Weights of a small transformer language model: learned positions.
Each number is 500 + 40 x the weight over its row's rms, rounded and kept within 0 to 999. Layers, rows and columns count from 0. Numbers have three digits each. The size before them is the row's rms in percent of the matrix's.

# up: layer 8 MLP up, 2240x448, rms 0.0166, rows 1766-1878, columns 336-391
# down: layer 8 MLP down (transposed), 2240x448, rms 0.0212, rows 1766-1877, columns 336-391
up1766 108:567521474478509535479605552510525530514463464542551474529478525501487549463397495538488380460456502466514444456505490467556548453480453506479461481471431541438488459474
down1766 098:446554554493509486488542493493568451538484484447439481374570470601520541586478394528527453468592496439454469493466489571464584499495461547515559445518574492491493549438
up1767 099:476502425500527567522450441523539482454513554528438531504464451531400501495527534516507492492580502501549473506485468495568479451477464490499483489481481440500518483557
down1767 093:570469536485482500487540488467565527524519499540518431504466545484484471493483559468532467579513570483487555462464548488447484505469498504471541528507521494495433499515
up1768 093:480453518543537585500545493491516443519466501537451425447498518455502473487538451475482476577523470497479457464554535478459506541569488455559446483455523532462461536491
down1768 100:436510483510517418591569502502489533563469533511516478535469501516504493538477522536536494418486562524516426482478487538478496529509470462479626495442421528492519483502
up1769 097:551479488442559518546539537510523568520454498464521488484545460545500472478488494456502503513451477485509575494438513567553503477511536448530471480560468497405506572507
down1769 097:475490487510472433508481489546434481528517510511459544529502522528421482536518464529491509478506499457469496498531454476502470541505484546457493514557554461525428437506
up1770 096:433454519501543498531495474505525549556557462499530521533539528492567466456491413477550502502533547490521427471511516515445464448530457451519543490534515438530441466539
down1770 090:538500522487531484507460459461500453459469551604470620472462474505484579526470461505510523466510559491474523472467424533526539554525469513441491469468505493492507510513
up1771 101:512529488603547511512404561534476524524549512522518491488534473491479475545491500499538464466448454465556486429504431560462492575498616508486566490533487554557516427506
down1771 094:482535513393535472544532495488485462428430517470481510564460413505483487462415516431503512472505570490484520554546548489569531450493524514474456505470453427464498545489
up1772 099:505471503472606498511493551538504465551436584530487552544486552494483521449508569534532481466521489517517447393493469444498505460478447485566488476556486493462495500489
down1772 102:552491521499509516470460502437496511513496519403461482543530496492498447489512507477505469488518489535466477524497513506478479506443434464542436487532521521471457516512
up1773 094:642537430498459541504571552496493486490474456524554519540466425532547468498489503528466498498510526544507496543515466537462480519516477480537491486467616539487426464469
down1773 094:492485548443505484529473603471565509481553496502425466510491527484507517527474546516476466495509494440491521485413485509480521487554547499505524449528454479462462535515
up1774 095:489505483577547535548475507410478496498602488560509519453505504553448579509484474458490392524520541514524503503467500439507437517494511494446450551480525505528432545484
down1774 111:510469485510476457474504435505547521501413537454521449493472500444556460528506526544526526515454423546516489471520553551532551499509480541522565507466463500506524488513
up1775 106:532544501521583539571500525436469561516522503478493458509506542540418602492519515483499376527621503422536479480495502457456480468520538514525429492461505534462503495492
down1775 089:452481511513532451534534501520520572510573504504480561518452578474548506485516519554569494457489477477477538518413535486457487474514418491476550456499487509522482509521
up1776 103:471484458511513495460543460512511364528501446514437463476467417574490524417474473494516469507482504489540476490514525526487504413475494480567540473541439479495445458472
down1776 107:518431572497524516482479525444504529524537502502522516513527398570510435557479499476446538455481497477479519586540404488481455549539472515483449491529521469490467516536
up1777 099:450516556531490564519591486545440521534496480472487457451511462561545542524516562503530504580516507462493568427529525504559480447491497504469490508495510485508525477532
down1777 101:601444516500454482462505554498489485607494559528525546516477468513610415542540566482488482504543472494548428503458453538531579478592570534471511488508424478511430479547
up1778 094:464473483541500487503501499525466520494505481460583577533488573507489515475514455568505510469543478503473499482475420542478452525571512502411499448495531489528490514478
down1778 090:507558572440514530408442504542485467486414475502449483471493505502490476480450497449488554523496523494556465564575515462519477552528492490522490518481476497529448507474
up1779 107:489539532505542562458479467553507526454475455560471440511495498498489516468463516571509459451555486558479543510528467496520560506429504495504496507528531532532493511509
down1779 115:451564545493486375556502409483494487473468492522469477473495519483477459539444521551461462496532578438475489474518535514480461497446450584475451469529440478444468565564
up1780 094:522497543513547507464540538442493444484485481497482484480494508553489551484445474461497446498484486467540487492488443422512523437541462458475479494487540534512434532516
down1780 097:505485512548446512510485503537468569482542550475493518532506450481524498508471461532504549516454496532490518508574573552493480542484533547530530508516435481485524513478
up1781 105:511505393472481484473515504446450434476445537440541428488496490534526513478444548559460457493515448486452487481493513539550494519518513501463509492528489530532475445519
down1781 107:477442457548483507518483473475610486526505474480536446498516524558485519469429518514466480539534495490474500569558523481409482528587533500591388469445516465511473564483
up1782 089:494457493512510534588553506518487493472433562511510560491504520557444607507481494552473495491462561481528517560494496495469434502434576512491583485489489481442550487424
down1782 081:508546472542539550495456534531515497601526449543432471474530445497553433531487518456487478520608451504472459464590450537474523428490472528494423485550514487517461560509
up1783 106:492495486540561464572496477522467466512511542500578484452544445592520500605478567435519432493423465488547584517502497409543513499542523490498465428475465455531517537509
down1783 114:513553528453516525485570555448510478513528487493539501506474522477513521522542531505495454511563546496509485487499429531526505491480568469500512522509481466487539542496
up1784 088:450540530473480452540564513509530491520537544500439536504602491489465573452500466444475487555530577469537508515445514539459460520531536457506527515482521432487516532542
down1784 091:484473496467428545496419433484600503481487407501532491512407444503540437491507603520477547434467478469447494513630459528521568477456528490504509466506486514479501473447
up1785 110:532531541548493540472490455519547427530506512453491486459470415530508498521494462525459517473505501485545538502571529465379520479514521495522486450526432531551512507492
down1785 103:529492465550560495472519515537498497463445508512488524505535491483517543493491529485509427550484551516513462580448541512558538586524491534477468555421523579560518427541
up1786 093:474538488542517488468487600528553606515480510528513500523498451495533512457415520572513492496506431518548561562465521493546532458538507495563456473512481482477486520483
down1786 099:525445490534481510531546472479497501513490397531462505472562511539521465528445467441519451529561510476498509509426468475526509506505502537473568502530505498551491426500
up1787 095:474522564514466562502497458516488503543488475546539448471482439560527508456466487535529502570489545470454504500476400498481467486559508520478443531439522514573513549576
down1787 092:493480456554552462492580505533508459608532472517492484520537507497507496507488496409415441491492508520468485527499520486502454477474544449505554402552466351478501494468
up1788 097:514475585543526558432546511536474436529472467462445490529462472560463535449534477519513521488503460547488500476528494569479462534459484488505431475481427486527443459478
down1788 094:431469391462514457575510484502574512507501506529483499572481534529568492523538485507472508454462570420468466563526510408530504467509485493473551410471549496502519580556
up1789 095:516474445528490567547602566497519493543553486546455455511545473449426484507491513540520454483539516480523474475497508465465531489439490505492484460479521488516554496520
down1789 102:538467510457460422453514509503514539546427464453500460449523464525527493480501470529446491531488463535439590477445456516524449460576523580509583429583485534497514521536
up1790 104:540444473542501561537533546483522509500482473452505483455529450471498465589505521479525455447475458567546555495567456469536477524558502521473530530536450456440549485532
down1790 103:499547517485479446461455526556500465536447516541529507530542435466502472455502494557449532483466567495463489538533596589455462500524487523397531473563428530497493434429
up1791 097:476542514528506444498463514478479481515554544455518470492540498566519462470466463568549478523539504481454554438539521521501530522569523495456545488335521490464490473497
down1791 105:568532478527484511508620459462457578488478482496430496555487486436510530471428516495521504480452455487511510547447438448445531479480454469584469473610466523459543570533
up1792 102:520552438477501502529556491485546546540479469525394547461448541555496477593483459517547471546504519588496490524506485453519545529541527530561459471498588451496465550537
down1792 094:425548519485496532510488538490488535524561427456542518525537465535483532514533535517486511471479499489524516488504562521580550471536425491432494445426489476497494515408
up1793 104:456454515489548466524556462559527479540521553527535489438602452497470459507481502491552419517436502425517538500461560484468533509505564519466511484493452505456559520495
down1793 102:509508452486448540544501406477510501509510507463450460521446453529496529487519536466490480513475512439530409450606443514497414537505440452501527538493385443514508474450
up1794 113:521513502557492484499472476517534486467472485542461442517503466543486486461492515454568505493396557482513495498486491507515503478463499504497523524490543434502439458561
down1794 106:523486511511523475460416449528471470518454453504412527517522476465458490467510562507514590547527559533490437507463550499523556496477473459457464548463551446524449499486
up1795 098:511496498512553512474506486544440497559459525472592496467493433549478482470506557508538507561504445493480528467477420458483531541507505489536539487504473472517485459504
down1795 105:548491468502549386510452512496526505433509493392458516459474530506524519545411516549515498405439539483454511578448520500439438517514490555459435566488589446456555569521
up1796 098:473459476433487490462492563492487519516491565445518447493577456538488513551501510568467481476545511505599495444520508512511492474497470482557486519527481496592495482550
down1796 092:579577573449560518530560563489451541429545477434465491535489507479530529503517478531518567501558491462431521486513443435453487461486492516471547515572504509448528554478
up1797 097:499550541515461542466485507511564441481469443526481422460515501525481491488475416487492508518493532474485538528528467437520494505566533507547482522479478519535491471532
down1797 087:528515571472488514580481561505490581453504436468590561487483514511534468468552503511582584470517524553485490496517457471534469539564502526483513460564497537511485487507
up1798 106:539492537495508529463459503487451530569426544468500527532514510567514528536549473518484522554564484451483493411475431581482492416452458508492533503515509589564583457477
down1798 099:506597528539465435420524533522476479567626465495476489547440525434497544448417504548507535500509462489437515502528456456536477573490489409535570458433430503519536474511
up1799 094:510452506550494510501516510531495513471505501523443574492575511507518508488442492431512461531569458526509567527562462545518473517534471513550563442567428462394524494478
down1799 097:554504548468527459461509486531509501485508485476529484535459483498529525520540518467481492447422468450480451497501493449479462521518527481470440514412555494533490490503
up1800 094:521434493571497486469519484522515483473478516492414469583476439507535448538463518549549490541477556559519530560463504576515546476485547448492586495518456539470521485467
down1800 098:479534603477479490477411497476495496537509486478467431502494558492456496449520502500489505451492418557546479494506424445478507580541479527558466500473535453496448493547
up1801 099:551492445524462456521501479527445516578496477528484443479548478505496477388472447497455463531465560516498537514515538549499549496444478458600417484458502471497534470468
down1801 096:511481474465460492533516529513498489497488491435452469514474514540517556494523517553455518481502523445516459470489424451503549447510526552463519532550503475524513531480
up1802 103:518486388550554501509474435496451465499511548538469495518552463510463534499497477488516485529560545506468543507541424495549548504472543488519574512467551460498532512500
down1802 102:474453484476525481460474501549505570423526475487492467448464543493486469551420556428501476515484537507506518515496465465458468530470546413502459510514452477549467551565
up1803 102:509500495517489458578473522477452540492498473522502489454447481505444629458444585495498417580580451383475508551550443388494444475442507530488512509485525554493468545504
down1803 108:486456532561565476528569527471463556483540467540495559489462524511517581499474521486501504554547538462483561473457508467414408517521536425527526406469461480474440527513
up1804 099:499490508505533415499434476553506573479493485483508368548482436526513485505427544594553503526470511435452572522528490506454505507508479512483563412489480438521533491540
down1804 104:480495483480400608492537458545484486602487479512490571449566475476514462483567544496467527512519471534528476483446479428509508440512517541520561534451573504493523470438
up1805 095:532424495486472449568509543455502546501515451569420474432489455513476482528503464525471513509461498498459474478566526519455523469463535494467529492542506446465368548515
down1805 097:550549473511547528491611466505565447434555552490516530560536524506488536528453509469474507441481445515578490515480461474502533501499453470529538458433468489489531528470
up1806 096:480432527587494558536473438462476472527452589530416526520456481540510514549451489502543474452554542534527463514472488443464501462525453477475533502486471594456510494465
down1806 097:533520506480505410515482461418440528474511490457469572532456546492519517478529497440524512548521496452487509488507509518511492485442504514547491526495559537544509465483
up1807 096:523481484526515441506483529538477477512576508483472466461462509470530500509539489519509469463481651459452526534515562505500542518538521466493539509465524476478455561488
down1807 097:444523517509524494436526449515481478454451513445521564532517523518479467575430508466478516542461444524558414430478442528512475468568568423462434496476517482542496495549
up1808 102:612556497548525494440482525532504544452443558538451464494535460489443445512537470536536485543502514518504528535447502516497516477474484488442445511424498514453558425483
down1808 106:460476489494502533553495479518475484516522520488543540522463462514547483516512500440520490433607464519584522473525430445498508488474575500468590476492516495488483529427
up1809 096:457507505477550460533516565498539486548504533489525506476570499570508525426522460459448502484563537476447464485481517499457466514515448489494608466494487470495456512531
down1809 095:566503513536591480478531435462451539521518413421553501501494414476446561520443504505519463509544445488580472514493429500486471486457540502538511513501474515467507608507
up1810 095:534552525529486497507504502531456536478489481458535529493565556515521559520510428452493488511551501508490575508505469566532442508545469511536460512494519528455443452460
down1810 090:484516586549541468473525475455536491516436513495472464505494493445524534457512521516433472534493491531499456454504542462491504440381517473445486510490524507519491519475
up1811 098:463534453529454521441577500461435477595493506547479464557483423549519486524456521525488480466518495570526566526472418517525525484506483523513560482526542477525467526571
down1811 097:543456516489584400564462519579573474429586464491500442478430579568470499521549522534569483525525461465466452572503493481493526535489547541547405496505472517415590545482
up1812 099:556493492539541556500506537548513470436486565470496501501551477499444513560517526495531484551447514448481512448512485491470473538465491558484444536489546463467450532485
down1812 093:514584466575521459539523507466525484566502400504514508439479519471488556428502482455521506542615491491560467508588523513523528493515500472531517455511447500478494536513
up1813 097:478511464512478522547524487544549458508441547477507428531568448505537504536475484486512495559423509466491506512487542475541482514560506477537531473445530517501545490501
down1813 091:473575516473548498534483468458502528544449437495514498504419587552442493454513512511496525463548464515562485552477416542497524491430463451482512495503499471482471483509
up1814 103:498460463549573501520439509460457579501523443484453532530447504534572471527443512507539451494536476525534559482489503483534509477434526451477519494558504531553513533499
down1814 106:496497513494454495562470488455533436526492501541532526458530465493548486500497522482453511473554461444440525507442515516527486590533568533453520423511442573492586507514
up1815 111:552578539505582518493463499490466401522497589482441439476528416601418553486481497465453448449475547471458515529535478479472531454456491496515480478539440490467483441484
down1815 096:504550480415506527390526414470465529463497469554538476482522451495453568521455518405528423435531521443477489567558410471495517454517503506514504470515491502469435469515
up1816 100:531464504521531466423518496480547557475470524527512433524467525507532559463484479529496471492461474454515519473571497526466511429505518525549532503466491509426510477493
down1816 101:506551563456526476512483483387397434547544526497522542490500521477480483448489452494500478522484523492556464514522474516484527491517503506415423493487487501528467534509
up1817 096:592505521555468446475508499528498518530510518511492475518555496525483456522521519502499502511408569451506459430453485497502501484509456506442530451489503476460609515519
down1817 102:500525535499527439409505553520524519574521477452443519501436503506495473490476482474482510483481534572457533463510545501534447427507478516551517544504483403538514540547
up1818 101:473517485506510556494505491516505508512486491544441526510599482538511541510479501514474540471558505475555452516581477510473516478494500486524532478573540489496490554470
down1818 094:531534500600504540504480543492484470476462521464544531548510527514437480547511501477480503492492516569508460522524468543537518488484544419453514520451473485517472557469
up1819 099:499503462496453489523521508591531473581472470502483542488548491544523461482523419577499485506568505505551494542412473487468512536496590555424528469468497510514492525517
down1819 097:452477494548466489611450477462488526528476512466524474471468544488491482486455533511511555434468463489459463513510537456552533549524463508528505474531481521430515491531
up1820 099:500468520518534485548511550517478472525492542570468510544564495483500499457489492518482469583523449541562465478554528494564533415540450445517465491458545455458435499475
down1820 094:516529443487472464456501476492522478547568474457517497483455522506466558480492464541521462496461437468532578542438418510450486503425460574549513532479501488492519461381
up1821 099:467449427529473446500462506476490526568469511494457526502420537521514524477480501501513489538537483518557451461468599584497539479522540497512450496489542519512521418514
down1821 097:451542520486555529599460474503491514448503500512476504563484459537456471491471551451558520455435497517486437481554501463534568443544505500540462510455453555500438491496
up1822 097:537528497535537506490403508508489545525432489495469467474490545477524453459448489498468501468525560513540507412470544519501567477392503462552535472391411524502539413427
down1822 098:451485511473487430504532464466510451546500410507500526509471510577523469521476475492455511460431495607504526557593490543536510525475480470484513498603558434444451502522
up1823 100:487496465523498452526431491509583441537554559547461503469533527496460518481486474419474482470568491466490493516454538539527471513536474520502459466500451559534502486518
down1823 099:513554532442452548538456537447550571522492517518595497457477482491617608532508452559491510506496452422503484482506512495515509534452532448472557492538480484606505536475
up1824 095:455450534475451512541543531467514503531529585520495541569481495508526540500520511505575472557530468514492457507511511499490571511520507485538583508489534461483523470476
down1824 092:457590461505519461487499488477443478490477455488490492400500478509504459482443506512425473418472509496517512500514543485470478472524492513484472502504538521495541551498
up1825 099:525549509483529509549500523540457435534481489490433505461452524526490520520507496491456518520528447495486433508478452527506487427518467506502473477504492497413519545540
down1825 101:566516540479504483491434488474534592531434517524536454485448446551545478462460511417562559434477467547538467465451560463506531550502469559607471552467518441523514507501
up1826 103:531488437489495593544503476521450525500502511454525472503486474503542453562424434550486464522525506515447570518528541475517504507429487465531542492558487495451532490498
down1826 101:531481457497520529411534427561489457499445527517465513477538499539372533505541490481531446564467459479536456442459529485440500501504526496545529476467486506533424424477
up1827 091:493469546476483508515569520611524501501440486576412470447444457480555487523484488556461490526495489520496573537579469525448494479476534497481538423524426460488454493541
down1827 088:475531513533538477533481519407526506509511565526602477534538495521453578517542548442435531453502487530497447478383450456490501527510497509480472574506587566498482530434
up1828 097:488521512572482534535496523489527516428547465568467535561474498555495543477510455452482513552476530430466488522501536504478556484539496447474536454497501444458497530458
down1828 105:560571495413515428453479533490385489564509444446443564539546457403519483463436493555485544476529511537577473557515511501494383467501489530562529511520477559548505523548
up1829 096:533483491514505500461510518515436475511495506546485592541505491489489493503470467507503496490570457491521494539481587480548473487449489473540498478531487476507497478531
down1829 097:452475503483527532510466549518495550538403488500528437500473484532542535506521504509515533451445477452490461452502440467522554529515511489483458552486453596541480485462
up1830 102:530506471490532547521535483525534511526543514504520518464467505490528394563478446529438504490471478503489487537475516497459524493534562481482467476456512538491485408493
down1830 098:460436457505493490517499487441445476432509539558583501512489482499428535484555477470534531505526529506498516493489496547483538490464511552506504497472502505558521543520
up1831 099:498463490557485455578572483540503522449532500522524487542542532534473609506488403530461486476554524469509498509538483514544474570535417518446582474572500504465514447578
down1831 102:510554496406427561542517461545497458504520478493531528477579431532459511454455491423457500533541497490489483553579551587448508464522454541553495520503516494400549560518
up1832 108:550510445505552552494553496522463503524490596506505473494527492560434580527582577526502397502524438493554482475483478448458557501546501510473450475509491499509609427462
down1832 100:533543422514457480552492511466462585531558453519521514561496556495515536492507516504470512512517498461477517512490508503513546496514492448483489451457494524512508570479
up1833 090:409515532458542523480614498543531608574518463522490450504461529488456550469425502547484496518509456506485513497487489470476478567477486487514509535426517536458490628471
down1833 104:538502471579494549531440499512528469552486510504531577481558474507461426509492504472498489551494455534564447561530514521484527419498521506552456487538502465472417427574
up1834 098:548503521499526488440504515555547443498551450504422535522571505467458546458492509484480473512513511517585529502532499462525464474560442514538528502520409502434558529473
down1834 092:520425397533515545455513452523515597547526537544483502531501522513524473572529457529451420492482466508456479558429481535464530431469538369521459491500523459565444434558
up1835 098:593466410563501511482511529548550422526445513491463460483477501496533521514538503455488468497517520507474476498466498464512525551581498518518451461423498574514481468455
down1835 089:515465579466532565461501448461479574534557521528577517458483550481497510487504520453558553503524425454484553545544466505521519406495539495505491534403536540510500476530
up1836 100:504482462493469538443488472570521573528510475560490600472511447542528462479446449573509522571497516551463535486550491473453526485418583463438533492530542488484479539473
down1836 095:446505529486531487489544568455468497440562492472426485475462392476476527560498515427528556452520502489491417533502478498467444555575500502450500502519491508511507465514
up1837 104:491553498490471499470461503488594492472492453527509454472562534499511489480465482504508473586522572432538441439489463458473487529485507478477540441482463507423524448492
down1837 105:511518562489505555549537473526483497514458521462473523547425429467432488471560550480460567467445466437559528486467456585447492362456523503479482435510557389471532493461
up1838 098:471517508522554573580453479483526489514511481503532522497509500479401553488421518485568511577466417427563584515543416471499474491460418490448501541497452533482503486544
down1838 101:572522514504542449464521502460548518546538408590496542523501585483512517451561445444438530405550472548556536460436507574466554423527503398497479507521507570514491446404
up1839 108:477530502471574516515542507612452496547476483533405531416573520550485535496430472449456464510483537424471528513462532555552513449428516546583475475508500439433433442523
down1839 099:481506494546503455404516478500493492437530467421496559506532512401471488458558518485507478488568561519516539563484554496530543496436472499483541567531507520503451531459
up1840 100:504482511601578494469499460524473523517445472490530532474505566481446508496445582561495433521507500499497524457483548482529454494519425497515509519439486529471505439482
down1840 096:498455542530513576513497435455471564499490506452465490516514496537503497470569475520431507481493530486496426483495468469483472540506500454497468500539561545518426515500
up1841 103:536502445534560466485526483509530554485476489500462463506490495534523478508451545481492365500514507530466536538546488410525517487472498472462525486476455552484479488421
down1841 096:437501528510473508574537563472538507509567502469518531499516488483491538444544528491494464480528539454414489406384508476473504568521490537473495537458491509530457516482
up1842 103:505451542532556504468486525514506443457487531509493511437437468522500437443486514505547510555555500427535522407537510488480540515499478473488473494555457508456496555557
down1842 104:520538520431496550516479455488508510490549537487521379552515531488556548535530508468505496477470496504434546520522466474457427510545492491517533486447599498506496489518
up1843 096:506566498518539552527464499465403449560557492598604487493543543523492539469507546461533472532539513451516454542518449454481539456490451454471444553513555469481559479461
down1843 099:561546486465534541484515509580502533508550481475440502484531526481502452534470474465540437499530542496493525486505522510497444530547485536461558544519504490535509521415
up1844 097:553513410489529515444525519544474435601508510474467477526517423516411521550513492499520487500520479496565551525570500491523548473461516486547535454549416540398512496462
down1844 100:469437525539498482447505527580537501527523497570461426501516521482532501539418507439448525480478483407518539507539516487459535467499515514475476496544486567530480562499
up1845 097:507444518506550416545508477499536513452484538481502474504445497519436534492545469432491497564527582465491494538443470487582494485510482509459517511548517555425499553514
down1845 101:486471416526445463476506500534523486536505531569482509491563485539495499524478478454528555484423487500495517489523488532443543487428452448552502445509421425521457493442
up1846 105:536423495468528524462519550493544497544459498502466494463559420550563556475498489429550402446519442526522471481488497556515462502568497557586482529504434397494486412545
down1846 108:521536481526505558493491522474472483564528502560517511482473561509495470573575509598475566539461529515482516513522577487528553426506503482419472479422522623506494548502
up1847 100:510361444600510547500485515514510530485532480512515440514467536553451551497492589498520485469424523542470613513494483480506528548486497486483434464486533528407463485542
down1847 103:548519522431479447473474534479505493539497479506459464492494446499526524567546557500530575489465471530473473494527485505467498475512606572507506462533426420546518462505
up1848 101:460481512506510456506524510463538546469487455493525457455623497498519528479442549531579489516533582519525491461520502466521439535485523478455524506521520492475407461508
down1848 099:538512446476471505523534488547455489510491530500494478534457449508509474536460508479514536458518589512471494500500526558488484598470502549504537543507474492485513515508
up1849 097:542496497562542540484540488522454495493456471524415487439479488590574484481457435486562518548520520503558570497540468479521571498488486527478488479481471552521455484440
down1849 086:496471458457528502433514403524538479523516536541491560499494509410553501475558511482528453476502460534385502556523503470518457486532506504447481505483545469474442516477
up1850 101:526474409505500465583524468469521476518525478534506517395526495524519532405511541546469480507493431514525526415476509462572487409544529458513528479510516501463522553532
down1850 101:494506513480495514481501532510450481547536520499453483502535529518536496555424484507512483503468514484483448515508505539509514597500506482482560510426478473468468470494
up1851 134:566490484518484558403570498525456481547528498581448465512534470499450567473519460504570529547561493530523571506480540554547517483473514472532554508520566463493505556553
down1851 113:468492458496500520439533468496439474543484490553437491503487484519503545462532410485510698428484518524478555525513560537496483534556452394535534539503464472489528496588
up1852 103:519526494556501406569491525458531437515510467448487396502522474563447535527542491474463512492509432483552437492523485545531495469544540486441488503525459475450491449510
down1852 098:499408548560509463520511459414484440456509526486609500476487511536562494508487466494446555490544516533442547522480515526475512529461497567463443462499521465459497534511
up1853 099:547475529484489481477483579573453482455448473466521460475518374564457536542510547538452462474468494530508474506526543476424512521610449455500464491505481532509466417501
down1853 102:486483484417524530432474439452479485527478444547475490538507551437601505524454506506499544549508474493555408466510423550501467500441504488469516423491549502556503480420
up1854 099:522551464513480428462513552510489473431511493497490482416483483535473512472493425492474510585529507440448526466506570491501550578534541535510458490500414528462548480456
down1854 107:459511502469486470544501484461464493476470566515481443481499514472466538516482587521482477465508439535459517472530452474489499508540459584575453530429437522472507528503
up1855 094:476525514485580441498549433556534530527465489404481466545437481497497457459486459553536498451459548486401529498503468507476533444485566495463541501526470506538488563520
down1855 093:520472520441488521494458450492487574505560482514463523467563510505506507499512465548476525517498447476532447456458602411542516490569505530512489482466554530461526450581
up1856 095:513527509489568506528535453557509424581474549549482463396460481516506486451506518566570456520511523493561512563439469512455537472494547457485603463515527457491521555460
down1856 098:567446535514522464485480506428520595481539462476514556508517549540472464506474551490548527492488472518437542517563511411588481453531476446480374551474441507447548431589
up1857 105:527561505485509523486483493499548411511537527545582496531520530509523567469546530502436502536483537506526551461450587494488484504492560498427496480541527429484517431487
down1857 114:521464467586469516471467593463504517463427461551502441538488528403495462529542486397440548457496467542511527530476495504555505568523474422490416555483524486461492473455
up1858 103:527518469506535576499496487570526522500517506459545555439510518505524518523508520561482413574511471508514506482501473438410512472525500500569487543497551521485487600530
down1858 105:438498471493563493510456477509463494450569489498533430510538580502473550510452524528449465459525464551533608499555563544488455528457546508426476469496462515520548450528
up1859 101:546580405466522415458488486478507474614515582469495507467497457463500505497434447475535491473540498517527530592501478471527417445422514526567518496466476464563543484487
down1859 110:528494482521550476479538574469436421556482474483441468467515479542433511487541481495477530515477516508548442438481546515484559520506462557538475562480484470551497532524
up1860 099:514496476535462499537541608530480515481478589499476533496487328547476505458539506505499485571502469574512508457488443535458545426515533497492416515432525546547498517473
down1860 101:452528534506492528579462548492486495488535446509511485395500540481483537577506496471501468469485446470412411564506466463507488520554485519493459497508469513432472402439
up1861 103:540546450512520526482474499500464561514464478482483448513460479507453521519469578574531425497484486458515492466493435503483447419516512479544500503526508468509461602481
down1861 102:541507559451476463479502524577484513483516470476525460500595489463502508538554513529468530497487419491437550530488549477466560520601517510468517518534483529479430529488
up1862 093:557578566453512473528498484465526533463435462473508517455501579495490503463519463480490476439508575424508485460560448511530459445565530495434440482505571537492520468488
down1862 084:524470546540521493501483488553503400502521477501500577535464469546489513484537527519533535575465488516504542510398515547416583487496504528557552485477521470597500526526
up1863 094:530535436599510471540485563498512548516502525491498480521486434514491511580481529500521476505462550509558469455508551501572523484589478516483496466464463481438486546457
down1863 098:513472569506573483490505426528570496510515515467471461504474508532490418437492447477479552509478438532494494546508498500473396526436548571533525518550556517513560458507
up1864 098:497540513485508462455528491502450533524489506481454458528512487516469487467544545534470488512537513489483482516478511489428435536481568422388558554521467539518507482478
down1864 099:508430458539510462480527513436575509499496514490514495504536544532486491560477490487437516440513564512483515509428532443472503420556489528520492501516515496482391458493
up1865 101:610466494523466522489431560540529557482523539477522463493483491508444521489486541545453537474475488534491534437512542485546477480516509480594481499455452418531508509490
down1865 096:444495500452526529551518503427526516390459498529491547544502456451498478526567529479512588502459475517481496597529553461487464473511546492536544424534410585502535551444
up1866 093:442587474482549525530484451529455484538433540478568525517487482540490505492429497485545525517543436542424534468523448496457584496556496501489541511471495536502529528450
down1866 085:521424478517540424481564478469547503494524473599427548515465508444526551555530494503447522477461534423459379484474527516538516479454537448524578506494515528570459507514
up1867 097:524483516455511513530489507524524477581505578520481520453536553559542511508536494440490505506576561530483575493565446492544514458483584513427453513551539501471456433551
down1867 088:450521559497422537441474453492445469477556477514517558540503452440463463531453480554528517506427525563556411552494568503484461465549415427554519481537568484448515525481
up1868 100:550452478504444486541504496527456530607542494472542498542493492499513528522507528529525512573442495523537519446529486475519500493475485497530440480468489497525542412589
down1868 102:520491482549502521486483552495528459478527457541503484488463536519477440492499493468471540616495523580526451513467569549489492503598393492399524484531501434478482502469
up1869 098:566431495499472490473544419501504433485559504496484509445511488509521514498488518483465484485481504515538536574552488530467454458566521479488522529492523508549534470505
down1869 100:549458497502503573566466556480463509526529475454507534477455515490483457463507520500525479470461501429475541465479506460457428512478509436552486514523484476515505498497
up1870 102:501477471536490572510446487474474490511518516498476400434487440480533490555489502532477512519530490548496595498488479552600515493597531524523440485500533444498452510511
down1870 099:500458570483619510469520487531482537493487501534537541550466624516504452487480508540526460480493491476513488506511450491452514501454485464472468514513410536556492419487
up1871 094:492497495559506477543488490457522559488459492558507546452518460550512604549558581481440488485537537506472498505511413458558484503470526481505497522437546502542478481493
down1871 099:530464509518542481528472552549499496491514487426525445564474475460473457486515506487464473525518421549466431467479598530478453539478454513509488501531523471471562479549
up1872 105:569498438537526483460518523501494427518435454521546487540441508510457473517519499441497517536464470504557514496505501586443523477565496434504493459517510498514482412543
down1872 100:505441532474549515549505451475439528542478461514475521450452477461563523459459504512485553464491542502449510464558485495557453567451522516480515605477507459564494515448
up1873 107:506511506479463538470495487467524513525505495498475445456529485517490525535521421495472511505482472364431518470502452481458505501442499496536523524534462560549478506534
down1873 116:506509534505501518520441519497464493549494445454470482533515497475523522542509448527478518559498479555566479447544553514497533532547521515481516485499527517513487486546
up1874 099:528490538471465432510462505484517513523510473481510560506469441468462515512429554466480520475499491500530592424542563563501483501592494496502536513514471471576438514485
down1874 105:443473513466538562488495504490514496467575491488435467435531514550497535511556473525444492562441538538465507517450536560499508487466534499452502492571586495486512505457
up1875 100:535544531519518467456554458543567530537455447531531480529603500506466491477558433489458461539511480515462414535551504498475491520535473486445498454575407523430466407505
down1875 099:478517488482533460518474432475492450522435556550491467452526575529447526471460516535468528542556546482513539491496525497512390451503583506563477459455508573482521531451
up1876 100:538475494590579484538491566509481477432550456527519452540436498479573499510519477458504479483492485529501545543570437501499520500558561509471533429523485487437489459523
down1876 101:521516560490482464442499487497484501506605570496567468505562532507450507508519521508500509574533564501481507499417523509474611464456453449494520510547592471530432496549
up1877 096:506455487531525489604483495446446574449582516430528482521404531477487510435513552512512555434410459549540561492488501393506491494490473559523463514538510471531613575545
down1877 082:545556529517463615386557481591544490596483435520487531467566491484473454564528487499492566592588562512505497504527546531497503499479514411438461465496517495465445506508
up1878 103:511507515505515446551480492524529493439480494535466455461489500500471431477483469550471500467506488468477497493457483529432603542459509496480522491455500541522489526594